config.toml
d_model = 192
n_head = 6
n_kv_head = 6
head_dim = 32
positions = "rope"
rope_base = 10000.0
bias = "none"
parallel_block = false
init_std_up = 0.0176
lr_mult_qkv = 0.5
beta1 = 0.95
grad_clip = 1.0
doc_mask = true
train_tokens = 212600000
Each number is 128 + 32 x the weight over its row's rms, rounded and kept within 0 to 255. Layers, rows and columns count from 0. The size above them is the row's rms in percent of the matrix's.

# layer 2 MLP up, 512x192, rms 0.125, rows 231-276, columns 96-143
size [118 103  83  84 117 100 107  93 109 124 104  95 129  80  91 126  92 112  99  88 107 107 111 117  77  86 101  91 120  85 104  83  95  90  98 119 126 101 102  94 119 101  95 100 116  82]
[[149 147 131 189 156 116 157  91 151 160 144  84 137 137 140 100 113 144 101 172  96 148 178  99 156 110 157 160 103 151  94  74 135 176 124 146  75 149 115  63 149 109 100 125 101 124 128 151]
 [141 133 112 103 145 122  69 117 116 125 115  89 136 137 169 140 102 168  99  96 156 171 171 107 138 156  67 139 170 139 165 101  42 145 109 124 150 130 116  95 105  41 162 141 116 143 112 166]
 [153 126 163 150 120  84 123  96 117 102  73 135 147 165  82 106 100 127 146 108 127 126  82 151 121 107 108 127 104 164  75  85 151 133 100  91 159 168 169  96 114  89 147 104 147 100  77 157]
 [200 120  71 179 102 119 142 124 107 198  96 117 149 151 154  69  89  75 169  92 126  83 116  98 110 130 136 113 151 155 114  99  91 169 128 107 155 115 175 107 161 175 150 111 107 173  58 165]
 [177 129 127 170 184  83 111 126 127  97 148 139  97 125 131  96 146 173 162  88 153 123 125 143 109  86 124 110 116 157 159 113 132 171 102  75  80 104 167 134 129 123  51 164 112 136 158 103]
 [152 177 167 128 119 158 130 149 126  96  71 136 100  79 145  76 129 156 127 165  61 105 136 145  50 108 136 144  88 127 136 174 164 129  79 128 147 141 125 149 211  90 171  89  97 112 125  73]
 [178 111 153 128  68  83 113 153 164 117 116 133 111 158  76 126 167 146 197 110 123 171 184  60 125 175 145 106 195 146 147 146 147 103 110 160 140 171  58 136 111 118 107 134  54 125 103 139]
 [172  79 124 166  67 141  51  91 152 168  80 131 126 120 141 100  85 100 121 100  89  78 149 131  79  46 112  97 119 140 132 142 146 146 142 118 122 132 128 127 138 184  75 172 182 136 112 119]
 [130 103 130 131  59 124 136 143 140 122 148 187 149 135 175 140 125  77  33 127 136 139 117 124 199  33 154 130  54  80 163 124  98 127 116 108  87  84 115 106 136 180 194 186 104 120 109 124]
 [138 138 159  43 141 145 155 119 141 129 144  99 144  65 133 122 175 142  51 139  82 112 143 111 196 158 140 111 169 133  76 103 139 119 158 155 192 126 154 129 158 135 136 122  69 145 102 144]
 [150  82 114 149  92  72 123 146  79 102  43 123 102 167 185 131 100 170  85 136  61 145 124 144 149  78 129 140 156 168 193 130 225 127 130 158 170  74 137 186 166 154 134 148 103 142 149 122]
 [136  89 121 100 165 111  72 101 166 159 159 138  65 120 110 111 110 164 139 126 151 138  72 187  79 107 127 119 148 187  97 148  54 176 127  98  80 179 105 139 147 136 158 138 156 127 116  93]
 [124 134  79 166 170 195 117 174 129 105 176 136  95 145 155 133 169 132 144  81 120  96 138 125 126 151 121 158 130 132 112 111 135 111  76 136 129 107 227 148 132 184 144 184 132 136  98 161]
 [ 85  45 113 146 128 111 124 128 119  83 109 154 124 136 137 153 150  80 161 146 105  72  78  46 115 160 135 154 126 144 146 200  96 120 160 172 135 144 153 102 126 151 120 151 101 121 161 121]
 [135  63 141 169 160 166 124 145 187 144 117  90 173 171 169  99 101 162 139  86 146 131 141  66 139 143 122 173 119 184 104 120  83 160 126 127  63 165 145  89 120 204 115 130 134 181 139  96]
 [191  80 122 113  67 102 161  80 150 168 172 159  83 129 126 121 161 144 132 114 100 119 145 107 100  72 110 145 101  67 131 125 177 111 143 182 127 171 181 139 160  98 144 145 173 137 103 149]
 [109 154 111 207 165  80 185 136  52 160 133 109 180 170 127 149  78 114 135 136 143  91 145 144 130 129 131 157 118 117  81 138 130  46  95 116 100 117  96 129 144  98 116 100 178 191 139 126]
 [132 147  97 131 186 121 148 114 129 173 127  79 182 146 133 141 119 132 149 144 118 107 148  98 130 109 159 201 135 116  91 118 149  77  75 104 116 105 134 168 127 130 112 141 112 162 111  52]
 [135 106 157 115 182  91 153 143  77 149 120 132 167 137 151 119 184 132 100 116 107 123 155 116 135 104 111 149 135  79 120 126  98  81 140 138 136 142 108 136 109 104 131 148 167 114 114 181]
 [137 176 151 100 154 102 128 154 112 167 140 123 109 133 110 143 128 137 178 131 131 123 176  91 165 151 126 103 126 156  86 106 100 174 171 207 137 115 148 128 164 133 155 108  93 117 123  79]
 [109 132  98 176  83 148  89 152 154 108 136  88  76  99  89  96  86 158 131 153 136 102 112 132 171 101  82  93 178 147  64 130 143 105 119 113 148 144 135 199 105 119 126 103 119 135  65 120]
 [143  73 123 195 137 186 100  45 161 157 126 143 112  69 109 134  69  98 190 160 116 148 120 168  66  74 218 149 131 113 136 139 135 149 157 120  97 106 133 125 232  98  89 148 138 152 129  64]
 [ 91 102 143 143 129 135 118  87 188 176 111  88 182 103  66 127 121 175 203 168  98  89 185 144 144 170 186  99 159  75 168  69 200 144 131 190 149 151 146 139 132 128 177 109 168  81 122 144]
 [ 90 181 162 106 129 117 104 142  64 146 121 157  64 161 136  57 124 102 136 188 147  79  86 172 114 181 104 180 105 132  92 127 132 188 160 148  68  95 157 168 103 151 164  67  94 152  77  92]
 [ 96 130  78 164 155 204  95 116 125 159 108 141 141 134 149 171  57  85 171 122  89 157 130  70 104  98 130 167 137 132 159 128 152  93 196  79 119 131 120 113 139 108 142 108 208 141 131 104]
 [208 118  77 145 135 194 144 101 123 136  97 119 109 146 152 142 146 114 106  86 152 114 141 118  87 151 165  89 163 126  93 133 138  78 122  35 149 112  91 139 124  81 182 173 150 200 108 111]
 [153 163 106 154 124 136 128 146 192 140 145 134 141 114  51 161 129 137 162 150 135 161 151 189 137 182  98 118  96 146 115 149 104 145 141 122 134 100 125 126 174  91 167 149 155 141 128 103]
 [140 160  66 138 194  75 162 198 147 129  68 145 143 154 126 186 118 146  68  97 130  98 115 180 116  98 113 154 170 134  80 128 146 118 114 129  65 140 173 118  92 118 154 148 109  78 139 159]
 [111 148 122  90 143 141 138 124 149  82 118 179 139 165  98  96  94  83 139 104  82 117 162 141 180 165 157 132  53 115  99 125 110 111 156  92  93 101 119 138 110 154 138 184 150 112 155 134]
 [142 153 133  84 181 116 120 169 164 199  61 125  96 160 134 113 139 153 171 166  79 134 136 177 135 117 115 206 183  96 130 153 177 185 136 117 154 122 170  85 165 156 147 134 144 123 133 161]
 [ 99 111  90 108 168 130 107 119  99 107 118 186 106  85 126 162 112 104  97 126 111 153 112 141  81  56 141  92  72  86  82 181 120 116 111 165  93 135 122  69 137 105 122 132 126 127 153 127]
 [127  95 101 100 167 145 150 142 130 133 169 178 178  66 121 192 172 220 119 125 141 170 175 140 193 169 108 189 116 128 186  78 103 130 112 142 125 184 116 139 154 115 150 126 197 109  51 103]
 [ 73  98 111 115 144 111 111 150  81 124 158 119 112  75 136 140  99 120  52 170 128 199 105 121 129 204 143 140 125 149  96 155 127 135 166 140  49 132 192  97 158 152 187  97 124 148 142 164]
 [ 87 153 111  72 170 145 133  82 128 144 130 171 114  94 180 164 154  80 123 105 208 120 128 123 101 161 106 144 130 140 124 113 132 131 163 131  90 161  84 162 133  92  81 105 117  98 156 121]
 [146 118 197  76 119 133 174  54 158 161 139 158 109 132 151 161 128 145 137 112 142 146 138 140 125 150 142 161 106 169  84 112 180 127 174 134 179 123 197 113 180 127 126  83  52 141 174 137]
 [112  63 151 118 138 156 121 173  61  51 115 191 142  92 156 161 131  96 134  98  99 181 134  95 157 112  63 114  84 129  98 141 126 140 110 129 125 134 170 174 151 127  99  96 166 143 131 117]
 [167 101 156 117 139  92  61 109 182 124 164 158  69 105 174  98 110 135 166 125 137  67 136 145 158 136 148 135 111 104 112 139  43  97 115 138 169 128 120 118 142 105 117 123 168 140 158  94]
 [144 186 146 134 196  75 146  94  50 139 137  96 107 182 139 160 151 130 154  81 100 163 139 172 163 117 108 122 172 101 144 161 173 161 180 138 107 150 147 162 142 158 119 108 113 115 118  91]
 [112  82 168 137 143 160 149  78 120 126  88 225 125 176 105  93  95 134  74 117 145  40 167 164 182 192  87 108 117 148 156 115 162 202 129  99 159  93 125 142 130 137 129 141 141  91 127 146]
 [163 107 167 118 178 128 141 103 105 117 121 146 103 153 115 137 124 118 163 106 165 112 117 146 127 108  93 121  96  73  91 165  95 149 154 179 118 136 161 106 152 121 121 101  83 103 180 100]
 [116 128 138  50 158 128  91 147 152 135  86 154 165  92 136 132 144 110 152 158 102 132 211  51 125  81 125 120 133 135 101 110 100  92 112 120 109 123 103 185 121  74 143  86 150  54 117 118]
 [148 124 113 182 124 144 119 140 141  71 127  92 139 169 142  45  55 117 111 136  73 134 160 148  55 104 140 172 154 128 114 170 185  94 178 110 169 159 131 182  66 120  78 125 180 124 108  85]
 [ 63 152 119 147 113 150 168 143 160 116  84 112 119 133 112 109 110 159  95  84 158 192  87  98 148 164 140 169 160 184 141 109 157 188  86 106 148 165 136 145  81 149 153 169  97 193 106 133]
 [114 137 144 130  86 112 128 173 100 150 188 162 110 105 171 175 131 148 150 130 105 112 117 148 110  81 120 164 115  88 132 157 122 158 156  85 151 183  96 146 168 100 100 118 155 104 121 105]
 [ 91 176 104 127 101 116 129 184 127 107  83 173 151 136 133 157 105 142 168 132 144 100 102 183 194 104  77 169 122 169 103 113 133 149 128 125 151 164 160 108 132  90 155 132  38 139 108 134]
 [151  69 118 133 134 126 129 135 119 150 172 150 122 124 147 122 132 176  67 128 150 127 136 136 145  67  66 135  97 123 151 157 143  70  97  93  86 116 150  89 106  81 139 148 127 145 115 134]]
# layer 2 MLP down (transposed), 512x192, rms 0.118, rows 231-276, columns 96-143
size [108 106  97  98 109  99 100  93 104 113 106 101 112  89  97 126  88 109 101  97 116 108 108 120  91  91 108  92 101  85 102  85 102  90 102 120 122 101 101  98 113 100 104  95 121  89]
[[188 133 186 153 123 106 152 119 117 126 162  83 102 124 169 158 100 143 162 180 104 147 145 121 125  86 121 180  95 110  41  67 128 165 122 101  90 131  88  86 119 100  66 159 104 125 108  95]
 [116 162 118 103 146 140 115 119 166 149 128  97 129 136 147 183 101 126 121  61 111 120 185 119 151 121  81 168 144  93 112  95  62 178 142 147 169  95 123 120 109  49 167 122 116 171 130 161]
 [121  90 137  90 121  34 144  94  68 169 118 125 172 110 108 115 125 145 107 137 137 163 105 136 159 177 110 151 129 172  83 125 158  85 141 138  95  95 152  98 140 135 100  88 182 105 132 111]
 [227 154  99 109  93 119 103 102 128 186 106 163  70  91 156 126 117  96 137 111 114 109 161 155 135 155  94 131 161 152 136 157 174 116  92 148 102 135 129  72  97 146 118 157 174 136  88 149]
 [123 122 110 124 122  98  99 115 152 135 139  80 134 161 122  93 156 126 146 133 118 156 177 193  91 131  93 101 134 142 140 176  70 102 109 155  94 162 156 113 193 135 121 191 167 112 150  88]
 [152  80 146  86 131 130 137 176 129 136 141 131  93  75 127  45 114 121  69 122 112 133 133 163  75 150 136 159  79 108 173 173 142 108  70 100 125 131 153 101 193 149 148 110  93 112 126 126]
 [100  61 118 134 143 150  89 138 153 117 167 149  88 110  83 146 182 145 163 138 141 127 143  74  98 104 161 138  96 119 127 145 133  46 179 152  67 149 121  86 117 168 186 124  90 178 117 113]
 [100 114 166 151 182 183  89 100 113 135  79  99 101 116  36 101 148 109 110 172 151 154 201  93 105  74  99 140 120 166  58 120  52  96 151 139 130 131 125  95 107 142 160 150  88 143 146  75]
 [ 88 186 168 120 119  99  90 158 138 104 129  80 144 134  71 157  85 178 184 126 116 186 122 130 120 131 102 145 108 174 142 153 156 176  84 177 105  66 141 129  95  88 122 166 109 134  88  98]
 [108 124 175  97 139 101 115 140 139 137 116  85 117 148  85 135 122  81 188  61 167 109 195 129  73 135 115 128 163  65 112 115 162 147 137 154 151 129 128 163 140 107 154 119 124 142 125 185]
 [ 93  97 133 155  89 132 126 180  78 124 104  96 124 159 171 110 140 186  56 156  28 141 135 151  92 137 114 138 104 123 142  67 186 109 134 125 115 137 116 218 164 150 128 180 155 122 183 112]
 [105  44 107 129 124 123 138 110 196 185 133 132 116 128 118 132 178 143 110  88 107  87  82 111 145 138 130 104  95 122 124 126 100 159  62  66  78 165 157 160 150 129 156 132 139 111 112 104]
 [130  93  96 123 150 159 176 137 127  75 196 131  96 117 133 112 186 155 138 108 130  82 114 117  96 143  95 131 126  98  95 108 129 185  84 115 133 146 152 120 149 142 135 188 118 117 110 139]
 [108 128 132 138 118 114 106 101 167 151 133 115 141 125 115  62 123 148 108 139 180 137 147 125 171 149  91 147 192 146 167  96 140 136 158 138 133 148 143  93 108  99 153 121 120 129 132 142]
 [120 128 106 115 189 163 126 141  79 117 205 125 141 144 164 114 117 179 100  73 139 175 144 132 177 129  90 155  84 165 138  94 105  91 171 103 104 121 160 160 130 137  98 142 108  99 145 117]
 [152 193 162 110  86 128 104 106 139  96 107 135 151 124  76 164 122  97 112  59 127 118 189 135 164 130 124 150 105  93 104 112 155 162 107 133 182 143 123 176 149 134 159 136 120 149 117 185]
 [126  97 146 114  61 146 102  91 177 104 140  77  83  70 140  93 146 172 185 160 111 114 142  85  88 139  90  96 109 158 136 131 146 203 142 118 139 138 144 106 138 110 140 124 143 107 111 133]
 [189 106 110 101 151 147  96 155 107 157 164 164 108 157  96  79 125 106 122  88 155  83 135 122 155 150 108 215  92 103 121 101 138 119 108 171 103 154 123 135 110  79 106 171 125 114 123 104]
 [158 143  60 123 151  99 135 143  78 107 119  88 113 111  74 139 181 149 174 126 129 120 137 116  68 111 131 146 153 140 131 149 164 137 156 152  97 209 117  82 118 110 131  84  81 194 155 122]
 [116 118 120 158  90 160 120 153 124 119 170 120 148  80 128 107 143 120  66 140 108 135  88 180 103 106  61 140  99  82 174 164 102  77 140 100 129 159 168  91 124 131  73 114 132 169  98 124]
 [116 115 146 106  68 107 109 130  91  78 128  39  98 108 111 104 123 161 178 149 136  83  82 122 146 109 101  78 153 146  93  67 127 129 130 160 117 121  93 153 134 115 121 128 119  77  93  82]
 [ 90  99 138 156 147 169 127  85 163 131  84  98 149 128  76 124  70 113 160 113 114 112 126 148  71 116 222 139 150 110 138 118 105 149  88 100 147 107 144 180 208  83 128 167 137  94 112 113]
 [148 133 143 146 117 167 126  64 121 120 121  94 127 101 150 143 113 179 111 141  87  82  98 177 119 117 164 105 131 177 189  58 146 145 180 171 150 127 115 133  97 136 189 137 115 119 143 144]
 [ 69  80 122  71  82 190 117 160 193 162 126 103 157 111  85 141 140 140  64 126 131 130 103 206 111  90 101 169 144 118 108 131  72 128 128 117 158 163 162 185 190 128 123  67  87 121 170  75]
 [103 109 102 168 129 166  92 190 136  98 106 107 127 135  84 118  90 143 170 114 114 126 109  88 107 129 136 133  89 151 124 126 135 110 194  98 190 105 127 149  52 162 112 154 113 102 160 171]
 [ 82 105 169 117 103  99 126 114 123 111 141 150 127 164 143 173 129 144 105 160  89 115 112  66 175 127 100 161  89 127 195 128 127 133 141 190 131 124 105 123 142 151  92 105 130  65 169 146]
 [170  78 122 156 150 129 131  89 136  82 144 106 168 106 121 168 148 177 133 161  87 115 125 182 134 117 116  75 168 183 131 188 107 186  74 153 111 124  83 108 135  90 165 108  99 101  42 109]
 [126 136 171  82 155 123  91 152 180 171 131 126 107 117 116 170 137 184 121  92 108  62 142 152 154 141 148 123 130  78 126 144 192 133 110 111 121 132 147 167 181 128 124 147 132 147 162  92]
 [182 103 119 115 131 165 130 112 131 113 161  39 169 108 181 184 128 155 119 150 148 119  52 115 145  71 115  81 146 186 105 148 214  82 111 131 116 121 111 104 103  69 149 106 119 112 124 191]
 [147 116 138 126  64 125  82 121 104  75 147 131 128 162 131 152 140 140 109 117  92  82 141 100 139 100  94 166 117  68 136 101  85 111 151 104 100 126 130 195 166 130 105 110  85 138 143 159]
 [ 75 122  90 108 160 123 137 130  73 147 163 117  97  72 145 199 187 130 101 153  73 166 124 182  82  99 140 137  72 132 107 197 138 144 110  71 100 150 143  63 132  92  92 142 137  61 118  75]
 [ 98 138  65 132  70  91  91 116 167  90 113 187 112  98  98 145 157 138 102  92 178 165 146  66 144 138 161 186 139 150  75 118 112 111 116 131 161 148  91 111 130 176 118 173 105 163  93  99]
 [157 144 194 122 139 156 100 105  93 167 112 152 150 134 125 181 156 143 140 140 162 118 113 151 139 132 114 109 136  97 188 125 110 151  95  74 190  71 134 142 102 156  21  65  95  90 168  88]
 [109 153 118 111 111 191  65  74 107 133 128 157  99 146 141  38 159 143 178 102 114  98  82 118 106 110  83 117 179 141 117 119 122 146 110  83 134 111  48 143  64 132 168  97 136 151  90 122]
 [124 162 189 124 159 132 110  53 134 139 128 152 141 169 165 155 127 108 155 112  90 171 146 146 163 208 153 114 130 106 122 100  98 181 154 129 185 131 121 132 116  92 106 111  78 185 175 169]
 [120 162  92 134 115  91 134  58 133 182 183 110 126 181 102 137 106 155 140  93 178  76 142 136  93 142 198 138 130 135 145 114  97 121 131 130 124 129 123 121 123 192 100 170  71 136 106 173]
 [ 83 105 181 151 116  93  95 126 233  87 132 130  78 118 176 118 119 155 159 159  96 159 113 183 167 146 113  96  63 161  64 164  67 100 108 145 173 102 108 140 122 141 159 104 125 155 185 125]
 [134 134 110  62 117  90 115 108 159 119  72 142 134 103 124 107 151 170 161 169 123 133 167 183 165 105  48 100 119 144 106 160 137 166 202 117  83 170 178 174 128 103 117  89 109  69 132  94]
 [162  85 116 110  95 147 133 122  41 125  90 137 135 201 120  99 129 138  91 136 153  88 118 101 167 133 154  96 135 168 112 153 147 147 115 119 130  91 135 116 161 129 121 171 137  87 102 141]
 [112 133 185 108 141 166 148 183 113 144 118  72 128 170 139 110  82  78 177 120 168  74 121 147 125 124 132 106 122  87  86 147  51 171 134 103 131 174 124 142 103 125 130  99 118 104 139 183]
 [108 106 144  56 117 109 121 167 117 131  71 129 156  88 118 116 156 164 185 109 192 151 183  89 163 142 152 153 125 164 104 171  58 135  91 144 129 143 185 192 125 139 174  73 112  62 125  87]
 [161 126 137 186 151 135 160 145 127 116 134 134 108 150  46  49  79  93  83  86 114  81 153 118 108 191 145 123  51 127  91 165 104 113 136  95 166 190 110 149 121 126 155 120 122 141 171  91]
 [117 143 135 110 145 117 138 113 187  98  85 161 137 110 118 139 128 159  96 115 147 218  83  85 150 138 192 146 196 130 124  88 129 198 166 112 171 116 120 153 166 133 205 146 120 162  90 141]
 [145 134 111 125 153 157 150 175  62  98 104 183 119  93  52  58 133  99 128 135 145  97 113 127 119 123 139 116 149  51 116 135 107 147 118 124  63 122 196 115  85 145 136 133 113 147 128 129]
 [130 149  89  87 128 131 123 126 119 105 134 156 134 131 116 140 139 154 182  54 146 153  63 115 133 106 105 187 137 132 124 122 144 140 107  75 114 154 205 133 115 111 165 147  44 141  94 166]
 [137 108 113 144 147 157 112 164 123 188 142 145 154 112 185  65 151 100 139 116 116 151  72  54 123 108  97 185 183 149 106  92 106 138 154 168 129 169 140 110 166 145 113 164 165 170 145 148]]
# layer 2 MLP gate, 512x192, rms 0.127, rows 232-277, columns 96-143
size [ 99  86  87 107 103 104  96 108 126 112 102 127  80  89 132  87 112  99  94 112 112 114 122  82  86 101  89 117  79 112  85 108  90  99 112 129 101 103  94 115 100  99 105 118  84  94]
[[159 137 104 141 175  77 128 110 165  98 116 133 148 125 162 178 137 186  73 169 103 193 185 128 133 136 132 104 153 185 122 190 118  80 121  73 178 127  93 121 166 153  85 148 152 108 118 113]
 [129 107  80 124 124 182 125 112 102 157 164 120 138 104 158 136 140 142 139 129 104 131 208 124 185 158 167  66 137 113 163 160 139 116 133 170 112  77  78 129 167 183 102 150 128 122 156 121]
 [202 111 122 196 148 136 122 114  99 213 107 114 129 154 150 108 105  56 157 100 137 146 130 137 142 153 139 123 112 148 109  81  82 139 130 170 132  96 169  96 157 187 151 109 109 162  84 171]
 [ 99 166  70 120 121  90 149 131 154 132 155  87 186 148 150 139 102 154  96 100 100 136 144 150 161 151 158  73 141 171 171 124 101 107 108 132 129 156 142  84 146  87 157 177 171  97 151 116]
 [154 156 143 115 160 134 170 136 144 126 107 108  71  61 138 120  93 201  67 131 104 170 119 147  86 124 159 136 112 120 160 162 173  85 104 108 112 140 163 106 218 144 154  77  53  93 117 102]
 [ 62 220 135 111 163 160 175 132 112 189 113 146 179 110 199 112  53 138  97 137 101  75  62 166 140 102 121 122 171  88 136 102  98 138 139 130 149 109 137 125 145 103 146 157 158  94 146 126]
 [113  52 169 153  85 197 118  83 166 172 101 142 112 141  84 125  81 149  64 208 131 150 171 145 157  69 117 137 140 190  65 152 105 135 150 125 165  92  92  88 120 142 182 140 106 159 171 119]
 [120 177 169 101  54  63 175 179 163 116 144 130 146 119 131 127 108 167 154 103 132 184 100 140 135 149 139 128 105 138 171 117 107 108  88 157 117 115 167 142 129 164 142 218 115 163 125 131]
 [129 149 154  66 150 146 180 126 163 106 148 123 173  82 141 142 151 123  49 155  60 126 138 111 200 145 160 107 166 141  82 115 131 140 149 154 174 112 160 114 165 145 141 127  94 133 102 141]
 [155  94  99 185 128  98 133 154  52  85  79  63 127 156 175 169 132 165  42 139  80 141 110 181 158  81 146 130 146 175 157 131 154  84 118 128 139 116 136 194 158 180 119 130  74 142 125 110]
 [112 150 121 168  77 135 153 164 123 101 124 159 156  91 137 133 144  50 149  94 154 134 124  68 209 152 114 153 116  92 120  86 146 125 122 194 185  83 172 130 133 122 105  80 101 177 114 170]
 [124 115  96 112 189 133 121 124 148 121 183 140  85 115 153 139 204 183 126 152 112  98 101 124 134 168 141 113 121 129  95 134 108 129 108 136 145 125 154 115 112 143 155 190 122 126 119 110]
 [105 165 108 147 122  87 158 179 135 123 140 128 107  91 130 183 157 140 153 116 134 119 134  82 134 122 145 206 105 137 157 164  87  96 152 181 116  95 127 113 132 174 101 170 159 175 177 135]
 [107  96 159 136 155 135 188 166 123 138 166  58 188 143 194 115 126 162 106 156 132 189 130  36 149 162  79 124  99 182 127  96  83  98 115 147  75 137 160 105 135 184 111 152 126 144 172  77]
 [210 109 113 153  35 106 114 115 173 117 148 134 134  67 134 154 147 127 108  70 132 180 177  82 176 139 167 132 162  93 126 150 166 167 107 139 154 157  85 147 125 112 145 187 138 125  90 147]
 [150  88  96 122  96 100  91  56 111  84 147 144 106 133 132 138 158 151 118 138 106 177 112 150  83 111 108  84 138 179 143 111 123 187 148 104 144 129 150 103 117  91 147 132 118 134 102 125]
 [144 130 101 120 195 130 147 100 129 165 145  78 162 162 127 148  92 132 130 135 118  95 180  74 140 136 156 188 146 112  81 137 139  87 105 101 109 114 140 155 150 136 106 145 112 159 108  35]
 [144  78 136 102 180  88 107 117 124 140 125 132  93 163 120 128 173 126 153 130 131 105  89 139  93  68  87 179 131 188 171 119 136  85 111 142 128 182 104  89 149  98 114 110 174 145 100 154]
 [106 141 112  93 104 114 158 120  94  92 125 106 166 160 150 164 165 121 177 182 124 119 113  93 104 121 163 137 169 186 112  81 128  85 176 155 132  97  82  88  87 198 144 100  96  88 151 138]
 [128 130 181 120 174  94 158  84 115 184 121 204 167 149 174 135 168 101 141 114 134 158 107 111  93 138 171 154 110 107 184 143  80 188 149 130  99 101 139  64 116 159 120 122 146 144 185 163]
 [126  97  87 148 153 153  39  67 123 169 119  98 108  68 121 132  55 158 162 138  97 169 133 115  58 125 223 149 150 129 159 130 117 116 147 158 119 116  90 143 243 103 112 159  96 170 123 117]
 [148 141 116 115 112 161 164 161 109 107 183 157 145 136 138 104 119 121 106  99 152 160 133 116 146 115 113  92  92 119  84 183  76 122 103  73 123  91 161  90  53  92 113 141 159 150 129 135]
 [154  85  96 133 116 118 142 148 156 122 155  78 153  92 114 170 120 139 155  85  84 202 135  73 130  90 175  96 131 121 157 130 204 132 151 136 180 170  91 109 129 137  97 206 185 108 133 129]
 [114  92 106 163 174 156  55  97 103 139 133 166 150 129 114 124  97 108 187 132 110 125 103  75  55 113 106 127 110 176 163 142 146 135 191  99 151 141 132 183  86 134 117 115 139 164 156 114]
 [ 88 130 194 121 111  84 124 176  93 140 130 129 172 172 113 141 129 113 172 136  87 128 133 169 167 135  72 104 146 140 111 128 156 125 186 104  81 116 136 135 119 172 137  96 101 102 170  72]
 [119 182  97 182 113 161 162 151 154 113 128 144 176 123  68 108 140 138  95 130 135 132 153 173 141 159  89 107 104 149  87 119 113 116 144 102 139 116 115 105 164  76 134 144 162 112 125  88]
 [106 138 136  78 142 128 113 177  73 159 116 134  82 155 122 154 131 180  91  96 105  97 166 177 158  90 165  33  98 106 143 105 132 118 139 135  79 133 158 129 121 173 128 176 172 114 159 182]
 [111 141  89 158 137 144 136 104 145 145 170  75  98  94 129 144 122 178 125 118 174 172 111 123  95 103 132  96 125 192 120 122 168 131 103 152 114 139 136 121 155 100 115  79 142  78 154 187]
 [154 172 132 104 127 110 148 132 127 154 144 104 126 151 140 118 119 136  84 127 120 169 113  87 126 109 120 103 227 141 134 175  94 128 194 116 117 152 112 104  70 122 142 157 139  81 131 139]
 [ 69 126 104  73 122 105 111 120  96  86 129 166 117 101 136 161 116 114  75 142  88 155 148 129  62  82 157  81  46 127  95 182 122 131 122 144  83 124 139  59 128  96  83 126  89 124 154 144]
 [117 139  83 126  30 142 157 142  93 120 113 169 125 107 118 134 148 217 180  81 127 180  96  98 145 149  95 114  93  81 162  87 122 117 114 140 135 156  88 155  83 120 158 101 181 171 130  81]
 [114 123 133 118 103  62 146 133  98 125 130 119 182 107 108 133 134 181  23 140 128 136 173 110 121  91 117 102 126 126 134  95  53 144 135 151 112 166 108 107 164 148 100 121 172 171 149  89]
 [140  87 129 122 172  81 152 160 132 134 100 127  56 127  88 164  99 117  73  96 114 139 149 140 169 139 183 142 117  89 105 176 137 126 132 184 108  83 107  83 172 148 131 158  50 137 205 203]
 [165 144 187 126 142 113 103  35 182 121 138 171 179 166 151 136 149 119 190 109 118 177 136 116 146 126 183 122 141 142 106 116  89 223 156 133 207 168 122 123 141 127  89 137 111 128 164 117]
 [165 144 134 155 134 115 114  49 135 185 116  71 143 131 117 101 123 138 134 113 132 106 140 155 104 144 188 145 187 153 164 135 126 129 154 179  94 107 113  97 107 191 173 209 136  91 118 199]
 [132  70 194 122 149 125  95 138 190  97 129 168 104 130 123 114 133 163 157 167  99 142 100 118 189 133 112 137 128 118  94 136  57 132 101 177 214 129  59 124 178 130 143  96 112 147 205 106]
 [116  84 109 128  75 225 105 132 141 115  93 113 177  88  82 130  47  85 117 103  98 134 132  54 116 136 156 135 130 138 107  98 112  90 109 140  90 152 120  91 132 137 160 149 115 180 100 144]
 [154 102 125 120 121 139 125 126 132 138 106 132 120 214 116 130  86 156  85  70 124  98 184 130 130 112 118  73 131 183 144 150 144 160 116  88 180  92 104 157 163 161 125 143 147 172 111  59]
 [173 132 115 151 153  87  97 123 129 156 115 164 126 120 139 133  87 202  92 109  99 241 189  99  85  86 153 142 163 132 182 113 184  89 111 137 170 101 106 157 171  84 134 152 176 120 103 128]
 [ 97 114 113 116 158  62 122 141 110 146 127 192 162 101 102 113 163 121 172 115 107 135 152  97 163 115 133 145 146 149  89 140  91 101 120  54  96 160 125 188  81  45 129 104 150  53 119  70]
 [141  98 136 143  92 128 167 112 166  79 133 109 184 140 106  78  95 125 119 152  59  76 175 170  78 139 143 159  86 156  91 167  94 125 117  73 153 170  98 151 127 162 132 118  88 110 165 120]
 [125 139  73 128 160 102 110 128  85 206 147 138 113 107 153 139 197  89 146 167  98  61 149 123 149  96  73 128  89  99 118 137 135  89 151 133 126  94 167 106 126 142  82 103 169 106 124 142]
 [114 123 130 119 149 139 147 157 124 110 125 150 139 146 161 151 114 139 183  81 100 144 142  93 125  78  80 170 101 144 140 170 130 166 166 140 134 183 133 143 140 117 118 113 158 164 146  41]
 [127 131 182 124 122 113 174 116 126  79  94  62 172  98 180 118 158 107 121 169 152 134 167 136  88 104 142 136 113 119 165 120 151 118  80 132 207 103  97 142 131 136  91 133 191  75 113 113]
 [131 100 175 109 110 155 116  98 127  99 111 135 196 155  89 124  82  71 124 143 107 151 128 165 156 138 171 200 148  70  30 109 139 131 100 193 166  96 118 117 139 188 143  89 194 120 171 169]
 [119 175 157 170 211 112  91  47 157 160 117  43 188 134 147 123 104 133 120  89 184  72 178 141  86  84 124 128 104 162 138  75 135 151 112  86 194 144 138 118 170 114  70  63 140 115 124 167]]